config.yaml
n_kv_head: 2
norm_place: "peri"
rope_fraction: 1.0
attn_scale: 0.177
init: "normal"
init_std_down: 0.00991
beta1: 0.95
lr_head: 0.0124
decay_fraction: 0.701
doc_mask: true
Each number is 128 + 24 x the weight over its row's rms, rounded and kept within 0 to 255. Layers, rows and columns count from 0. Numbers have three digits each. The size before them is the row's rms in percent of the matrix's.

# q: layer 8 attention query, 64x64, rms 0.236, rows 0-19, columns 0-63
# k: layer 8 attention key, 64x64, rms 0.238, rows 0-19, columns 0-63
q0 075:109149147175142137095107159138112142084121148151125127106143105097118158161155139150144100109136121131124133127127165122170132103125138078056154120095141126145142141141171171133108137121117166
k0 063:137157171146120085166124130127103121116125085137132146146097160148097088173109112160127124133162091132138113130148158083112126113110127074121121148132146150116079156111099106129098146133156129
q1 089:125105101095128152163159129100127113133133093145137115116128118147113097118104114111143150134088138157136134143119101142108117150151148193201134132143089144089133117109070112114149096140139140
k1 071:111120117112120172095108128100155136155138127089090117094129140092168167113147164118111099093146143123096103150120098160171126134105146154095165143112118148124169151142147144134131147083121139
q2 082:177143167141114124104128148166148116151132132089122109131162132082108128145140089141153106069119153123158102130147127124156145140106123156130113161120177151153160140102152109113115163098108152
k2 067:084153118106115153135139154104160122155113125162139139110137132116140170172127141144091154144135117123106087144139098136119132117179088119132143121092109120057133133087108155130135101107098102
q3 087:110145150154144124096121124131123146098116107127073186110132154102108141111120131138109157139196180129115134130115115121139128087117153088092170100088121145114099143148144164133122121135120115
k3 083:189105146110107146136132112141120130102132157134131121144145116164114109168145103133148112147071108083115135085174151127101165162088143141129166171122148125140133114127142133102136111170119129
q4 095:098123124179148126083134130153120156115109121108116167118135165133133144154133129162111114184146124129119142114113142120115092105105115076099174118093145164120136150165171138151153106092119130
k4 081:135183145135133067129080116125166142144121130133131122147124100152101107127127120143113124145150109173145121119135174142135133169166143125093096118177143107124118149092145117146097159135178136
q5 092:129099129151104155124134128161065149095129175142137156129136142152125163144091115152128137110107169152126118132142063149147115174121108135131116101129141147135087107159095136097151137100114112
k5 089:129155163093111123137150135108130116084121144118099164119116124171120084093131087165118118168153130178093108075126171136147130134084144112132131134086146122134118125105116121149150100137131116
q6 093:112072161112138148119101161147084183122102114105128151161146125111151153157158123127127167117128123132125148111129079112129113141106122081145163159093124130140126128158153136108164088099130142
k6 108:145106105192090134130114046110162113129114135163118119140108123101100140109131108122143121105146133160101103108126169126139111158152116150145140186158141151131135131138139125118087132151123153
q7 104:126115147117111086126125118166116130083114102115140108153096122114126112180168138179133091102111130091123115109123110112087169123099128118096135138119139143093109132137149182152140153141102171
k7 106:109100152152119098098136170119118148135146173152086153145138127132132140070097150128100147132144112142122180108144121117172099104122131073080138117096155117153110153139144117144125116105121146
q8 108:105124116190104104155136131157101127106122139151184152128111139120125093118099107141150141144107137140168136179145115122097139140108100109132149171144173133110114114146143140075122142082111136
k8 099:112151120159157100106128124134094157111123083130112123159151148137121116086090132164115083105120114135107159124148153106078156111115114123091172167135145168131103133140123181131105119147140114
q9 108:140176162127152072130141154163106158144134186142133169157149147118126087101118108129113142136114116156146131114176097140161165134123125125103148140098096129139091137134134146102133146099113105
k9 119:142192140178136149093077118118163123166113122156151125117084103150135129155113132139147128134102138148126087123130175135144124150162125117118112134127124099117133138161163150167108119160098161
q10 105:133084108123143101172157150133115137101152141117159102168132112112117157176126121116109148126113112106138154159172150132110107161119131115139150094078119099154104143135112089084089120161131118
k10 107:110105168161139133162144110163105168111111145102146106125133125131149113118120084125142149095140151150131171151128127090089108181093175118137151123139131105159115119087084116098134107139137115
q11 122:136153152099160095134130183125176140148129126124134119075131130147128110161142133135131156143174092113134120143121134142147143114137149118119147090139114090140116161069143151125072167101139109
k11 117:113085130160089111085114123163131124174130112156101112141088072135123122114129155127119114121136112131078127090122175141136101146129123120108116146147145173080112115123117098133125121181123134
q12 127:127156105123160140114112134075150105170114112110078122136119132126106129125136109100116143146137117146158122138114177098151109063160135155127111098078112101149103087143126117169121101138125126
k12 117:130164141147101136119089115108151124112116094134085155118150109100112112114104132107123096148191123153152126126094138130182085082123131117125132129106104142129086121179121119173128130122146101
q13 125:127133128127118140109125132102148123170105136133096141147089125137094101136097151110120087142164151100135134072134160072134123151137130126134107111099087174103101134107130125166129170171111148
k13 114:161190108123123150111108093075142162155095126132155126146142173128170102133153105141121130115106154155106158114106132094125152148122124145149114142150133140155134159174152172108124138099123134
q14 133:137129100172119152144118080089176145111113186135103139171153139107121167146103114142126151148109117131113175122143127136108142127172138089091130109107098141107150145121130140150132088110119148
k14 131:095106150193115127135152124118111140139138155149127116207126127122114159106116155141124099137135105097154166069134135133118112158118144115076119156139125179097134114133130141133124124143103145
q15 135:102124162124147124116094138112147126136116141129099170191128119136109134158122140153119126111099129172111145121158102130099137095138108137152131164138123157085124154078096125129159062101132148
k15 118:105149128137154120097134144195162151144135096150158109155106107152112110163132151167165127116065127115099134110137099131110108114118132115133080132142113137106109116099108097149173100136134114
q16 050:152097123114127130125143151129106147141156141111136124175082135121161131145160090120164135177137137079133132120117134070097129115152180109084112099128140166148131138128118107161159112106106118
k16 081:119143182122121096087100156145122137126103070139131142136150118121099115194137123177138142126150126149138097146148165163155153119134113107121151130129161088140150140153142150128147177131135128
q17 077:143116104182141109141130126126171140118107102116112112118164121089130154151125108135106123110143120124116114119121106097120155093144090097124188118090133174125139105136151181091157105091122145
k17 073:119119133064135151116119135164130127128122147110114142137121096130117144092063144109137106096112171103111120110153104158140117153103106190176107159115104106168129131123108105137112104135119127
q18 093:126107163135137122091101118162116158134113124122090150133133145089153110106096146128097096149189110160140111131120149124132132093123096088130122145090155155130123097159143185161111140110118154
k18 075:171127130123087138157139129130111168110121089135149091123115131099122133123155115181176154076126148079078117109119094142105124145157129141094139141158142109143142167141128111144104146148122119
q19 095:155139086063123108145143129112156104144149125151173131114105150126119124130127132095134130095086107104142163124116111138171086168111150145150095145142106125124145134103100113131063138134125104
k19 080:104180111146143173150131137130112128121129205134128123113143110141151150114139117118143121105106124113136170140105103135125140125162127163120122063139108104101122096118127110145198147154146126